Weights of a small transformer language model.
Architecture: rotary positions, biases on query, key and value.
Each number is 500 + 40 x the weight over its row's rms, rounded and kept within 0 to 999. Layers, rows and columns count from 0. Numbers have three digits each. The size before them is the row's rms in percent of the matrix's.

# v: layer 5 attention value, 256x256, rms 0.042, rows 176-202, columns 0-255
# o: layer 5 attention output (transposed), 256x256, rms 0.0408, rows 176-202, columns 0-255
v176 104:507555546504532569550466491476517519523556500522470497509546481419498484512529507457449456611529504540488586505440563447491548454470484518454461520589456477552459488518451516477527529468493523470543612508549496496572492450513536477465503553437439536438506498488491538489565482544549493573481497457477518467459478500475562520487469478560560506568538561518497469494484564508498429519488532530491486483524581478520452504565427447523563477460538488520570464490521482494551520472505494524492471481524523522539504488441504478437513467500484469524508522541437527515433508470569450613430450493445497468536498578514554558486485626450450482476569520502472516470535574420510504498484471515552568461467543518519547505451466523474552445529485514443460477490538484588517497499523470
o176 105:505498450499491496457476490439518470529523554495538528430492524485549503452523449506533499583565537580507430482362611411423515514522471522488475538488519449552522526573538479496566552561501478495499522473517573475467443477537479501542447512442457494524572453479466507472531457570541460523498510489482516439465513541453466492447504525537477521559494502428490510491541537552463465551482523560521500518516511550478534484540474512560533428486565491498546484515537506531537453532578512509457516502486504518441556495460575489503532505507513469510561449531452486450432469462513505520559510464411472445496515573494532440547454491522521554491485569518505492531490590484525512469516525451472585450472520489535535514473513583593522454554480491427483488427521429526453544471483500
v177 103:480532547547474466512557486532606541463578474442548534411444513467477525528459415486501574530550381565476472498472504517465509446353486500500488458554490555505426504549432441459469473413478425475496504495467473491462518543512495470514536505504573541438511534498493551517480473524500548495502515435494496492485570528522479489531491549514548508521462465516468463499482496495561519445490496445480480584487530511548475481486589465490541466472540483524529511549470538536442517463548431524562523464469514522529507499488483571522495543504494446500545530466528502496512506517398508505458432513507488528495526479458447507503500618517489524551549500547481496476543539510488489518491524476611504480531541461501501447453455497536615500512429458542603500472545495467511470511483474
o177 100:417524519463491495476458536459525541520470505536511485499481496527497407505449546559527543529546453483435582495496435472400532470526580549512455461528472491502470468594495468514524518530524532492506475500472587586508475477541479430526534518427483463488471500584455501454534433585473483452483513459450529558470494583438559459500585498485512441542500508489439524498524507509422517526546492471442461462482444534502522503509524472545492495468505549549462521497431567472492487473528558505483530477548518573439561499538556531522482468471544547551483544534509546507497444542470557558565521490468471484478450533553426545489480477515486541535530494552439487530422481494485538555503542403596497532461514485521481547476556471515509493473474490476564531533498410489511432509530448
v178 106:561558511524515568511493543491541499530528549442462515487479505475532558514513456568499568580564568487477484515488486458490480557506574523491512539422430498567516433515485493596527538473525497441536527419506477554502485464535535477554544492540509466538543410549473537436544459527526423496437457473509491473445542515512549450507494526462521609540446492567529401494487537517467451513505427492483466586461535551507435518527528488546540484466515496505449468486491478490523431490497483479529445585504514510443563567519487537522481550472449527570505488483460490437472523567509474484548539486478553497448467476420461541412481449492496513476531618546477481510505467539546530480466433516477563520536429509516510474435539512517527505537538507480480478531501534512482436491449485
o178 103:430538503495516535512548611491514472485475552536500497462501467487545576472530394535565591468531505447503449528458574513478601521509493460451584581463462516507522514470483466546470474485514524425545440472509595592530516455512519523507539516470449560485510486466452550462490504509491392431410527501454530577533543499514460463533562452499502532518475455491499495558473507565528464479496515486524449490469564546514515519497467538473583486520510469475490509495556509483512538537551435457475422448496472521524516455479520503492539484513406483519502517501451498420445456521515531520463494514448502436527479504507526597436521524546473463437520460464466470509519514555573532485561443550486467505542516511428456533555508527510484492441538507501496494465482430541481515492480430
v179 111:532507526499482504480450459459531453424456506487488457537464603543463552471499458496421571509528475481475493544531497584468459435537501530529521500574454513498513538517487485529526469535479485483442539565482434449478491523489487502525492587549511466537529585475539493541523494493546492527463506511443480469537467542562619449511484585464423455418463589440534472427440475511483441511504493486503462541477531505527468511504569496524498539482532580498503491533590445448465526519424549463479483516551511521450489462546480499521498475480496482506497455505468521538523532478557512523508557479406501547497447510471497486607455564506476415574473511475568566494547499464442523511587521537491549450469513533507478502514461509475486521503520445557535433497509555517485519590500562
o179 111:447468496581531481527513444371505424451471503518498563425509452518498538468457513473422545605493415444501503509505495487423487531507499428499520472502456552507465475553434443532512439461431491536531610538563499523452479527478427516442476498416579516565545535520520442541511553559482437500528494538492510495533434494517543518475506544568524522495495579474526494492424495537503495520450500538524531491476460510581540497528506486485519483564545518500494420497443516473448497469478577462472519508484496495503611571556479439529428496485500508506516530471540551490557496508468445433513497516466530515539550471491495457479455515514545490499498536493469491525519499465531472507643473491485498533489486454522451454502464538478496430482543473540507537512539485523494474527506414
v180 108:492500425509495478522535462546491560546539510586536495611568491518502414501536507439560447494507422529501519516487519561484559566482510461467487522532517521591535517453495511487526433561500574480441566478517541563542437545538514474546482477513492485451499546462484511545516485573427456449502505508496527532453462460520450427454504436492583529554482475567473501466507500435539453487433555430554544468529507513467480509415434468504515490514484544532504520454460515478482477544453464520483544436499525438524410504453527531492535484477471522478483498545521469457480434527511480526438406538493482512499518522463472468438455479514528498534547504381495426403553541545531501530479493503471488553494475547510480479506514448599518467468505498473481566542514523463445495459492466
o180 107:508455501497486549521538507514479557522563496518534487479513529543563469556502472453529504451467502516479454542520480510546503546500458519492451510526528518525584527531512504499468509499521489453409484502480472516510427515473504508514488457523422501513525478567492549546507437475421457496539551475500506479425515512531457492483497506456506549590478500530527483486484438505536448465565511488498527487556528570467517486463511565469489496424507501478552489536470476559524498461474379585556602451510502454467454512481549654478536540511589499533434437530524426506492530479545523469565473518539479623454487527474474618503520443542511538509548538493548569486499475507470491481505495556442549428524492512510496492487515452544422450456470555463559473447469503521565457449469512
v181 097:454511537530468555470470438488552468459480503527496446457535469432491514515438480427585517533511481510508480506489532540505510555503561507426476537551488514554479434503430501449465518458506546446527498498471531473541455544507478439445444568494515505561445511443552473476469476527541438549467489526500531457519477475483521449490485465487520546513501486461504520508448487472460459497558529508537513474587503472561534471461474544555526525488495567567521482520475516518502558527444546501483613408511505472549506497461553477462455521495492506592474485512473570412570568448511424434494444506460515522503451448475464462471507490506573450466530575526465470436472520552513490556633517480619460570492499523471537469388510466524494485505453499528511516531510536477456533497468501
o181 097:496479506477504578571514529488569400473465506464521525409566482444502508522531569500506561527498569497540476475502519552499489498535522522419483544567509527568451473567457499471504476459477487471562496480569499476479503440485464379567535550493485506510538533472475449529462467478461502553482520556539491468479574526548524452478517537462489571567470509563533498483530486497514484483494494489501467448542473481564492521493459627500443444481552500571470494531460536479524519510397470538535601487529460479452543579528473513434493593489517492520518497513481546497524450498539492596491488537495432554565455473546487514512454521575507505444561587547508474431501462546468455526510585543522492536507453498532500537495472482515495547464468506471572516453461454519483520499487487
v182 103:507523501415505474428557478429514539499469531524554469514420478438476514590524448501510492498453522505505526471530481516541547513497527475502522489600499472456456573550541458461535523498549573541565507492446456535545447409489465520531529445492509480498522503495439484431502491484395543460500514443518526544512502536463485472469495470491548494471502497547480571518423527487473454435530544461535546466544448509456497423435503523514519510535508456517535477440489517575486451463485444502504497461473522437596466487544529470447474444501519537524505451525502537503536492489434532450479515524553528451551449496519451512548440490493601502552569529439438380447528487460480531520458500464445501540425575534498559504515510505551568493536499492461530494511514495522519591457562533
o182 103:525525532433560476466528501532463463527489504533518487508450537432514471510503522456504552417499558468551539467567471581569496453565519494464493541492460460493600552609487451514466531502534573515465452491453450447498471464521417539485458531501450548519474464461523511516464550411395582514530579482550537460543545556436469468524533476461527480502533515530510566534467455445452395412497450509506503544540444519449523484451494496497511475537524499532523564485544482502521513513466495439470490516487453509461478492505505472433531520500535525514486515558557479492479487465516498523527520504557507502427464507501532557503478423467533535494548509463495502473474479442424516524536512487458502482458532466502540380499479456523564477608437527536560446494519498468555528485503567
v183 116:459568546461516534472444541543485480561466486467493449550587480442408447522513519528531482543509441489462549499488500446499538482516511506475501476504504448507523451525534466512469519541486482521519493504531536491485477516596523471553510556480471449454506506511492469508533545443563512495464515511504489492495475501535485531546502477507428451510424513552500476375491522510497504497551451548450487492517472489544509511470470595492472514498427458416550498413484507458497489488581589506384494463558472544481517504479508468429493525515470470536510550506501441471510431523535519559531518511614412495498587494526474566545511503479490529482528418449468500460462497490467461524518520527470472491476563505490556563498509515348485525528553546493473526448388465544522544565501535
o183 114:600486536457446521436460485482484481518536433510486469508557526506437496489481525560532376565514521507546492471531541452555489504476480451524539504502470499493567525509480478466473509504507432424479526495483525488474537470563481532519591429565522419441549507498492494576509618510595514513517546542476407441490479516577465512515465446541452493489466487498482531463451548439557485545434473535490485521477560518524495526567441469498556512462502464486542466509564494508521479529493520514487534513515524478517518478534502418449571546525509520534526434484525536479504493506509517438479532551517459561517485487471477500501535550436513439465500473475547475490475603527546473419505542448463534445494534512514531476479439497428465535513560544494541454487468531502528632443499569
v184 107:489525568461455461465463481603533507549505512511420515526431486465539535495461448414516489438446544478449472500510487511540481493486526498424463467536453424549492456546536472531550510541472432448514473540428488501470484493488511553513528510485459534476543540510508459494535545480518451460576557495490497429502415557452477502482517568557496419548558503487548441442467548488607495504495537459451562539498526587442486537517483526465490450509479473480529539418447483564496462501445520489517441508516517452391482459540524481500420581540494470546489516465447561545436514472519520450470530529479522530511532438419463482531459530530448495502472482440467484536476490484536548543494559494487461536463480484509543529527529495517489590492525461492555455476492479436554505552451438
o184 110:547444496499439497534462477519456400498534512549496477522511448457499519477481479365530529410497547480552513584462470472526502504493513550550518454564477472514578477572483539476578482549465490436531512464572490514429493518496535519514606565509571510487585527515496505560528496482509428479498559496465522443556481506483490490522478503506481435524479497502492428557514483510462415485544520522449526544455473500516576470523459490459547555491457478529425521445491426521423541466499503440520424527556456521544516497527509501502522483566418531496481532545512509506498516470484553454453460566511510520541485524564509530501495519533459512548552509550398484447541431572487522508448539493465512495462557476529579501527479411499475494489475499509535442492508474518449567561448496
v185 109:474475450534532445482502481444540520543514530498476456503591464504505500429426440484478472505489486488476485526467490461523509539559500469480412538490461546552509468485491507512478487540477549578542525515477598562486504463484437432540472509436493530547440463455517529527501471448561466479519480565542415534438535506515497534518500549478450509524563492599466536457513562473467508564529542563550434468505490536441546494454438536474538559489545464577468496439417507474555491483532510488483461404477543570510469442517556468467469466456471498540470567494442434474494461482453477496504485431523423465473507473529488554567457397460510459524455504537454474443447448495443548521531498501549449489435467451469480483513453463488491451521544471419466524484519489485484438528509518
o185 111:603468538500446481514513537490483490495506490479434507528550489454522475445519545519582478478454574501528508485564573560511443558470491518445476477476532452561537501536564508472449504451393528522470430492491458458469521495527406478566472522535476506502524488520533539543485606485565398514496507550543512510433584534496588504508528455511474545510522515519499498460525533527685535529533510449472439515519479546525434469542499485452540567515605414543502525486499496534487442441481490440543533456525552482471463537500452467458535512450462481522519445506513514424486461470550477510488505508475506471542555446511494568444502506567482493522517482495540459520500502514463500477481509487533504460507467478446552431522488454490513523471516500426488494443528485554529475523542477
v186 109:524510523523509514476511478510484482531503473456543496578526461512529443436514508491519475448566514459560504516479456456574538480505507554515496514527535506535550474558501353522497553428458475513440458430488570511511523478562505488561543531508463506530502518528483516588539472522459494492497482480455510489561443496499540479465504497485574511415494546570452447447498446473457443542454488460546546510446551460429490437551561495495519511474524404529515504478577429453503472482554525514557478514477429545470557487465617572511484557451492482506512549470529486542493451527586504500496469538569474474499565472445521520471566508477475563457502550474466447503496549403432511434476515452470568546508524515482509488543447501445478516535475510512525568481571483526513531500495447
o186 108:518432565531497503492527550435457520567519499484504434509565481509535471444528515503531458501507500510517440536502415450516546535452501565543523559429534545548563495531484342538497510460519512569528432470428500540462569491524553510474532524492487506441500500448518580561509537481443432575508508449499494501439460494470494495551480540471549485468520550535466410491459489527449468467522512513496514482519522471467502480495527446485514547521522423437539440505588521487529427531580442458481470563422486503484567495540559509528542460470501567572522466536496503524470495511534483513477470503530443487504489497534541487453608496476469485453560545505490491490498576423522519445504476498474464491524543510498458541467495426484495568558469536527507504489532432519573421482469502
v187 113:518568457462495525536485489400542475495451467454534519439536510495475465511520506567586565520480458513527506519497509551449504471383540452552496497440487528438477445512417442572533570503584511466536476397555484517465531443491512457476508466485569506504500458443480552488454538486475520578458517483472523556538568535472487500413558547502477489433468535552473565503572508540469495474534465481397493494500543444451492494531530465434563517496530485462513524562423446471517529513536460487523485448506483553527482461552475539525515537467535469516531503443534556448535521543475467454518496544529457459504620554556575569480541488452541430514533466506483493487485512542452509519502470543497523479559440525520485484484524488456494510517461437526499507498501477529532439572520512
o187 113:487542506538504532363409468458547575483400491521467551527514536443491485514470573557576446512455515479495516472532495502464530493511505467499477508472517442483393511505491509535503489423557569524520495523473540506490551423508550494494452467472470434545427500521509481490560465455487511508482525483468565622469479479471466529412572516529458530436504483568486539486505451478478546509496489471436491449498506502475507521499473519491541451550478490490503527537462499533575435535565459472475508475511552510479521586470470528486493461482451562468525529455485594496527470533499550506545554467467525446442518512451559471497563482448606438490493453436493478504501556445484464505525521506571506556480510459499521513438483455498475453448544470462445568505504429436512502445473480
v188 106:498508569545537519514509552496450546557512539544556470572505553462479498522515579446474514514542479483506506454479557524499570505543436526525596549483479512451458445560529472449552460509492631460447492535498490465505430479600585545453518471496460500451533459525438521463628432490505486531512535504472491496467564564434538472440438483507407514502500511437529524511481535478538494494546448534446492522549492509458491562566500472582428515487495519438493542508542446451496447487500521493432493474553539507489500461488525495477512531533466488501561540492487488569469525594560504506495528522434532500479528535492498511473562455556509478485484569514539523490487525479553498536433458520457481500527556545486504506537592493423493485538453496458472485557435458546502500513540462
o188 105:533531433525545555464486484491402468518493515536578491469546529539500547472508381500494503478549520557595459456370575407499554479529489473544495504507501447474558522437479501502496504466524499510468528545447489490510486476528490549555456449588529453538531477396481482481512512514495469527452551505479399484471491534472440539488460521516478498493456527439496538553452517584487447534513486511501484532457473524498507495503487491487415524458429498508477479483515503562443489560547475519466465451511537508495491533471509453501476516514498435440476548444516460547493555470469502415491499543426521551431501481466437475540539498442585476455512495414573539521537553534542519524522518520470522480476437493479557462443515555513425457563473547498526547468478522568478551493483540
v189 100:456538501555527504465474443537486499533482552497507488577492500501529500557528534472479535476539474521518465504516555535520501524546467519555515477473524478461534520443516490406552551574507479473498563482506489501490437542489570523459501513515493430554471455555476505553510517533504473537455483519441561513534531529438454465444412471487514478526503462476508479439465333452532426526503448456502534504519483451446468481560456538539508470510468584465490540491530436469500457486488510444463560540476503521481556554525522562470477507516539457488564486479513507516515430473542512488575479538494444502436501484526455404492490574458578573480547489434510489506512512445554440502512458481468506469470450428507561495447559504581548416413477492537511590489474541485452491454500438
o189 099:449508504526521556538521505521515406537502493445503526477425513550519447549499473492507496456514525540520460503501474499569527439485487477619493472541500476534553463423483452531502509499493489533463483524524539537571497474497490499514535552509496436428586544472485513574387498484458490480574485516454450529556453472489384582550462482468543475537524500517513491574407515513461453481567484505510502494513603396434508476417523552442480445457495573492526420491500556520511547465530467552497489533501472440479514486583487579487564562484507499452515511500451530522588502528495542494567396508547475521513503501525541545536517556466472496455521509534565499497492495500480489483505479530434488482484436457522453464472497559496486518523458527503461533424460519490479522451530499
v190 106:520463489558492470551510416488527472452565447496481473529496506463423471432545531582568550497470538525503441422433529570448470506482584571451495453543567486512444534505516462481459428450538523513516506543475441404471460491551501490491476571538475545451488520534486522566449449483508518550468492456517581489545557482563553541539518515484500535511460442459494514555552523463529498499517568525498513481540465539451440553496515427567544490435525532508461508485471550461530531532495493446484471490515457449517464453441445538543454475532471551561447418451586455468506505485437468575499509453559449579443511468514490494507542509528523507480536442527480519529530482483456544494471486477470527518546496499439529468477581471532599503532510477529547464506535497496481549462525468
o190 106:495514538454499519448470504511486494549474473557491450504513509526500513517501543562523554602434428522487399517542541488510576465484566529440465471560480530506431513527468532524513571478531548515515465575473447509541441440512565490489461540506549485525462510566503489490447477532517515461483411472469540487539524526488561473498605498501491491532501575455512558519516504509494511427527490515466527493446573462508494539450471441568497496486494462501545436503470510534481523501415442496476562492522536552505530544443457552501460414514540514426501459476570421510450528534463490513485546605537477549541463514532474426575520450596538523484478499570428497499504505550473542512477482443475513504563499467412517504467510551494531496435531441499541500512437489491524519483584548
v191 107:496500502522497510502479514493544509496470548465434509514488451525582464547508450522472535528459487478441422550510455533527530528571495474487482525538497513548518471507510525585459559537489511502543524477519507537575417483556469533584513532570522519446497520533480527416484489422470476460452484492551468566451600450496474584539480541481449524497397471481500504568475488487531493521576489492481436487601523496523431557540519493555469454456460529451458520472491521459457485486511486486517538524530533490507497567492432536464391441504518556535414507502494451405518488512506500516478472477487541500519530482486479602467518460513569547522551457466534439445509555612550520522498535506540485429478512462442499499516459466494439527476459525476505451419496556537471540472545544
o191 104:513559488499467539613532559481559528470512481548460489523528434538530402500489482484481549507478513471504536553618579558503446480527437428456521541528481525548534502432480494548500515562496515472483494531522559471535441442550453455515455527453496504484514510473501462510501543438481505539467488475498461484543491490499511455502521501465459512466484453506552516516434485494566531468478476530538427541445586561458462520533487552497478490469508473522426575536532504508522501510414528527476519512539475554495492519512499522469477511527515551494467518490532498411489514462555483514417515545461481465476571498562511636493510528485539552536484435439484453484463533609488589411517534504490510520528565488507562500538499573455484496430474515445549421455495470575529560502514505
v192 107:529491458428520478515507511527449586450446466482532495485438494531570457485491550466504484566465498526506612502442481525572462486578584486418472474546516539482505468520511508553487490471502530497523489537480501524485511417606491486504491459547485484466565483488455520477501559471483550435501466452500478548537487449481445488547517440513516501519432498563512455570496525469480500465467513544519452541521532434563518458493493475464495469520515547543506483491402447556452455452474475490551440428535476510471552417458458514438462529497535505444494513521484546501545505525519495470472491475541356530489483507475455562439541508481566458516504537462472494468525472540422447592503522528440496444499413459511486522502494516459518517558491514474600470433535485548525517450485428
o192 103:499516537465498423483545487485401564526504510539552521506500468491555504463483563514516464524509520517521518472530528604536562515554575464465574521540504503462536469487493499435529552516473497504504477465432539446463537438452452420501488562397455545505520516503519573477521523538538464516484514535517512508482490441476412494509557467501472480493543513527509479519516530439506448512454554484582474553488484543472482472533485450497513437525440513540492501526497536522543522560529430550437491540581510551465482465524542570513498527525460562580533465524521443514447479452553467449409518459476424567470496495546456503486475518532532552542476510489403467509522469532424500510535528423442434534582557431507473519498581454488501492531502468443481425448512485458516530528462543
v193 107:517485518454506496524530467525551568471548479475559539494519473510554539493487522492426516560540481450550501498532490461542419568595482522487505546483477492517436479463452514534482482476512471541510557552465513496410455563467548514453510512476590481609486475464483423603478423500455541529502501493526507512567488535600465547572477455461574574474519481491552468516451479497474512491492425528548548501524575503482568455490502493502438541501537450505481474522506558495476535517419534569489529440496605613507517508523540528520535512483482528454554461455450495475491513462478536508509503515495518515504532523467410498535492549543503502548501546482432495471509464553406509481573580482435497434520483533509434568437494470488516482503464532505466495457473527474511513532503556
o193 104:451510513490505485547524474441462527500534493471443535505461481516520534539548520593454567469545446503513525473561394572479434565497545547454579443502482452471479458438434520504505497450451519561460539525493505470455531490512482475525506466477545551571500484440479515566537537474489461546510529509524558571501545543531533511498529423511517554549598453551502498502445539500483500588498473513522494452552540507486490493522487471487435490541509467524484481416451481481483547523494518509528524494492492467463578530557518525521576533516494501520508452478514527481501463528466479486517499502493539560496489460486397499424454536527379491542496494501489526540506459504519435459488488559497435473557468497506489527341495373501564501506471567459448507491449541531485442481479451
v194 115:515510542461545496455541530535460506479550503454406397547498530472471490538476524502443578524481432484445497461468495480458482445496474557539560541522469474509556541513514515463548490510433501458519456471545465488548479487504423521512514526471538486496509583556469514455571488531427543475547524489436553487513533490585539507506460506533495476584457443503502514451496471584466526456526407451499491481505549502485476557516516485508446496504473409493536503510545480469467462521462501536563519500535459529416525554492542538536553452525448593507503436485564475485522501539484493555501520556482475578422549442464541509578499523548504509492598508518506536500572541482477419466470530429448539482487554455475572496498510529540472600442422546495488517477511472533478504527483443
o194 113:526482509508571554458509561507481500472510522546489414490456491560484449502475445478434546558524390491466503449499471444453538562489468515529568577481448558457578471477471481532466545560514515508537524509455458572559506472522495572546554453416553505493496556543503530550534499493494525412543548480529490455540460469534429501512485494531446451530495417468518541485429508494427554440471467505568506452532465514423565518523499481535402498419464458503567482474501488530493417453546462554460472499481501502518582484468546463516545427502505527482487552530519553517517463538482488516553460509434490538474543479520500501482489444453545466444499486513537444506441544585554534518509497457485509461532563499460550467512465553483490526478429541484497486540500464470493467571500546
v195 098:543517532476544503505551567484458514492530468406480513491480525408439459460529523507492541566480518542435515478481496473560444497552502371470471472445470493582470489523482503460517457432506520505555543478441461519521537471586557496457513510412522471527441550506472456533538468457507550526515490372528457516454481464551577476502499479572555487485484454464583419573557567499461503477549468493568517483519479590588511558501459551500545487469505528457530490498533577481573549510508484552442491502484485485472521446440508502507480509482449469522532528487533502500456442539496553518505479515543551502463430516500500479467576464486509484529484544421502482539507533489509470534492512533539477549577531470501509560511566498542567480570489516491497460476501504489518559455412482
o195 090:530562502448476542467487511505480487547507508473580446449423531500502519426514439612535557518501498543475475469567474491441466501453595465465537501562499483482560521450552551494489466519494458437484483446522501487493469470498508521527555457577502554483483533499508534519549514508536502492501521459605534552537523494519544459519584441498442462496486499540446533502473529519503448559521550556515498566491530525584428564484480515521452551508471543526477464505558486440466531552597453484438504493503493586534507448534502511563479521553530529530510449508480504554471497439495469604493575549506530542525435497517504472532494452548534490463524536402469495501465504468466542509514516512468538445524504474496568529562552371600519495540507506491490478539498486539457561483530515
v196 102:544520441461474501558458514478497473517514492498541510459521537586443487429501472473408507491466518478459527558505523507481467435432518510465519533493533533432468543540582495505517500535477526410397485566504435528438470485509516527516535489572545512379513527472522401466448517511576542473522498408472525408522554528470568397471513531480516511438500487456558479429504463500492500512511561525512465543482472484452502437398498446447525513565420532540470499522500454431516553520491551469453494523490542445447519454435540525408564528473437429540502498490548498542479475455469502463460474550516512492469500482529567512500524478493468501504493537443469503486531523505511460454523485526546534446498495586423505463521498510458468527534569513486493503509461454511516519522511448
o196 104:539411549510621442508449425445449439439474471533527496427550524538486509454457536461470479541587485550475538459389480493530510505479517432517509500462462535453531519521546464511487468518522472451469541527511508491495517498388521513474459580519501469522445466450488458417518514474481422489491553490425569465454525467511566448519519531531487525522470522432456494459467428468511509483522486492500535503503434460484518509485461457460590463498475550451497483462506508495577478498496565595566497466427539470545542466457541486440528456489506472526521534493532495556434474457466500444508543546543525522564522544505492447513563403501490512551503537456504545489548503483489426503527485503534490558520553466430486525528561506498462482447551535522504534528480519459456534501523424
v197 103:485524510549481545488517531560459449485509509441614546493562503513504563461542526518519511493497544517582521558501477493510417547480518407488475450528547498519519499466507534445469491442465455532432562574445580547503505547505505511588523520491539490509469497466470488532517466415504425463434483495563477565503437516539499582518511486497546519435478472512510511485461501524478479521492495485463427529547490531568501430529526516494469435565540583481435552480500524465479436464509511551460492552488449541447421478464482537476490538495558506464497526539515443520512456542532533516514416541550569468524487492525489580511510544498485604527561487485500496480499472560520534512459512506532509440557491451456423556449469500454553476557484499553559479407504529480528582464468448
o197 100:515517489517442529560469513458479495517524415460545468534462504531466536480568583564492433510520456490484539559546395544504502505489505464456536440542563505493483526479519491481524464511496546519440518509506580555478516527580466454462536477411542542459462516489456477503484536498482466544531518453478491519489504546493501458521483496509493553514582595555475493491495538509513533569445492453522521559521576519514448454527500498521553538488505563442515504492498552538510506526446485505455474539582420569509495428600568505551528548499574536538464464534488478425528601519534473559460442499512496451550446509469453524538552547455447564447566498438496554493543495487492604453477486480451511519520502490489405584488510479448505482489537508500559529510538542522493479501563500
v198 107:521485522532535498465456535430451498531516454479533448505490453592509492487411451514467548498526552580479444436442482434506488500572514538489541557445492489484505441500441429483471498397427519524516469455543483424481505520491513487456467436547452546528489553550482547531489477455460584514464516536528477521550489501533489553509416502485377545483487467494465479556472466544524548502573441517532458465491550479498488483504436524562488535498486483482463522569523474447517528471495518531561554511508441561471528541546460464568486493485494429537490511531562416506507542479554493464501515453494608533442468480469436466394568441430516478474519511528558490464502471500445528445507498473495577548496506485462503466565482499524524486533456486511510515468563541495510565460465523
o198 107:441531478485522504522481618436530496484428513519511473506516426519508373518559457556445446512527484496431470490543494466480510470446570540437579455507487581514508438466459396517539493451465507549510466449498459495470510449549529469448490497529460569480431494440469536573499530502563508491422472498561483493463505445498488531530531531431470468468516521580461514514427569524533547465560493504497511435473488490519514454512462481526386536478526428532453523466515565463514527416520503493488524504489488536421475500511469437531468506433525452469552541488419488566570498515529462534437472515447529433538472452528499461450459452538476474461456538495509476522511547496450515477549451520470502550521491521467513433544488516487497542488498514508480449479575456524521490521535545
v199 101:576526484460504454527477352535559574494536448457545558419419483560515482491515460484527457549471538483478464468507494515568507489446548481492488539464473468495485460465495467469513560473563503505537512580463487587451539528485532544426576460531519532493458489487496475552437578517477452490469467464483481421563522529503533484509480467534429504465469538421506437486511442457453583557535487550524540545480508465471527517503505519548495408546523547612490468511550479527453507502567476495515530436456461478473505539560551477454508489508453543476559497455568475409555512453529519487513463522451524467493506486469476545520529508513466494542434555482489493515528507498406539472583494498540478476528474522501435457476521485520528566515457485569517434462508479475498442511492517
o199 099:518527514534541417501479433464571426421519534489512506482472518513488468504504501506547518555530512471511448499470457590525531501466606526553604520488500481495510519461459535468474512494473553530505582525479531512444474466435524466452526538481487543477430511494533457505501455524470391533439526488533516560471496523514513439459476539465499478432526508528488468545448481527490462510572508587511489500568460471509494532403510496513464465614461477546453424531478528448498519507528547437512485519461462436447476476563493548476512499544472503565564525526501507523451443545475516546473498515519559500523526517599404502486524524511432492500438405469443529509491390517439500516504518520543454528462463505534466510452509403494510550435500520477483518454514539489555513490474433
v200 101:527529415509436420442487505513530531530541475431521466446491494501510461540517453495515534472514480614404447502536501447538514495430519456536473490476459455567504492523590496554462441471532509498527475466561522552509515492555516457489440503428524454466494549442541490507519501593463503447485493563553539493483558528469483445501465557491569465467501457460446524498539490489599436459632512526502523587469514524459532473499476476472490511529494504448514519434579500475481471509462533483541495463532531532480440487419538557480495501499510487458505557474459423448458551527454493453428504539534487563476498475546471421500505516494487457493527513494421509526476476471484478561515526506528488503434440493518527478437513486573476538479603494460500459478579456449543466460489470
o200 102:480437520436439498549451490447497550545505514511467499447537545568508464501470536498554535473546507512497486440450478541560449536505494550476453457482459480519510517458543507508440463484485500488545479475532540476502461492541512520545497501584530438429552587505510481535552585489435485423456524567485530527489532504485448484513470492523499443487430469492481501500491401448545477472608526554498495427506512525483439500554423456490439563506506513501444500503537517482483431472517494481541505501588557420515506492464489571501582448470480499476426510580530500444540497509507558454470482486477555579527433525559533583550510446522509577480505535497407535460468454505514464565517511435519550504510495534525477477488515393495492537554575457500478491453527455453488481454528483
v201 103:506513498510493450489579494521582545487482493522461458557472472453521490534554504467440560526494524464491457540530503512455432542488473560517450481546513473526556384596561514494492536562454443523541539491562502455521479519456506515434510502479527533540500514511510458567464483550417513512527477516485563493425487496588505486480455529525604454554505503458514570434513519540480453465479506397459589482550485501502527506513503529472483520460449414467520486499534460529453448510431486525496488478533387501468450451510562488412562508510472538438464514466479525520469572441545454441528487554533494538514530479498513536548503489498444467529467603427461466540552544462469472505472508438483501478531462493528544538485516490546506556437504466426516464527566493515478558495497505
o201 096:556515552482481489507505483525490484543550470567453549506464541490502540611539519434472565508493505548493535496483386507459476513516482557521511500503489501509529481546552537494520560515490495509557535547589528384419484470528491502472513483464504477520515552524494507534494539463436529485515548441577556504489431538558496489474479467546522422542544494462523486468495481553396485498484536488495547504546504494420506481549539558477459524419485463528562477475510449524450485482485449508488467453472376540468559530471503502511527413557476536472441523525516517569480482594563545520607489528478536534487455471530530522484549437513476501430489558507446475545490498484556502519570452513486498447565500505512518561505456438458465539530517464480424475492555516482495478567425524
v202 109:495503506556483443502472542458499528477510535499503537487494500553485544500515547520534437498410506474553512509456515476463523502407498515482460488498532524502530478502428513430529489480532495493481508548546476460453559506503514388445540467477479419470499491502480523531525454471495494519471528482561452535466541533558464456500483563511480524532497487547525493433577538556499521514456502484455472516528539476480494508469496503411514503539500447481564516502457481550492483466594582488487471598523454475540484401517456469493459532475454450558430533487560442488494429480528547526515490520549498486487508511560585617509508526496406597474514416428526543472551495478481540477469481526462452460568551460454569504531475498381450540462476481528528465499507498499533528535529376
o202 107:545507491556457423452426468540514507498524479478475477577495487533468552475564479535497355553489431520472521530462430377403564505454528501512433481452534458486507565583530490478508546485544487419453524557524477445488551510523524417474569439472471444454485504524497516489528515440472487529550508424498448564491481542508495462463525454520499546486512556513554540446538535503513508515528527509480525554451547498509465444436480469454576479481508498485558536502499488623521467438505532539487513509510498497492557415537538435496494427480460458462473520492518519506469529454508507530502546555450563474496485531540494430550437535476463466504479484497475497459504539475510525453499531454521467530501566540444554516486529546445422493415498434498486489500500483512545475541512509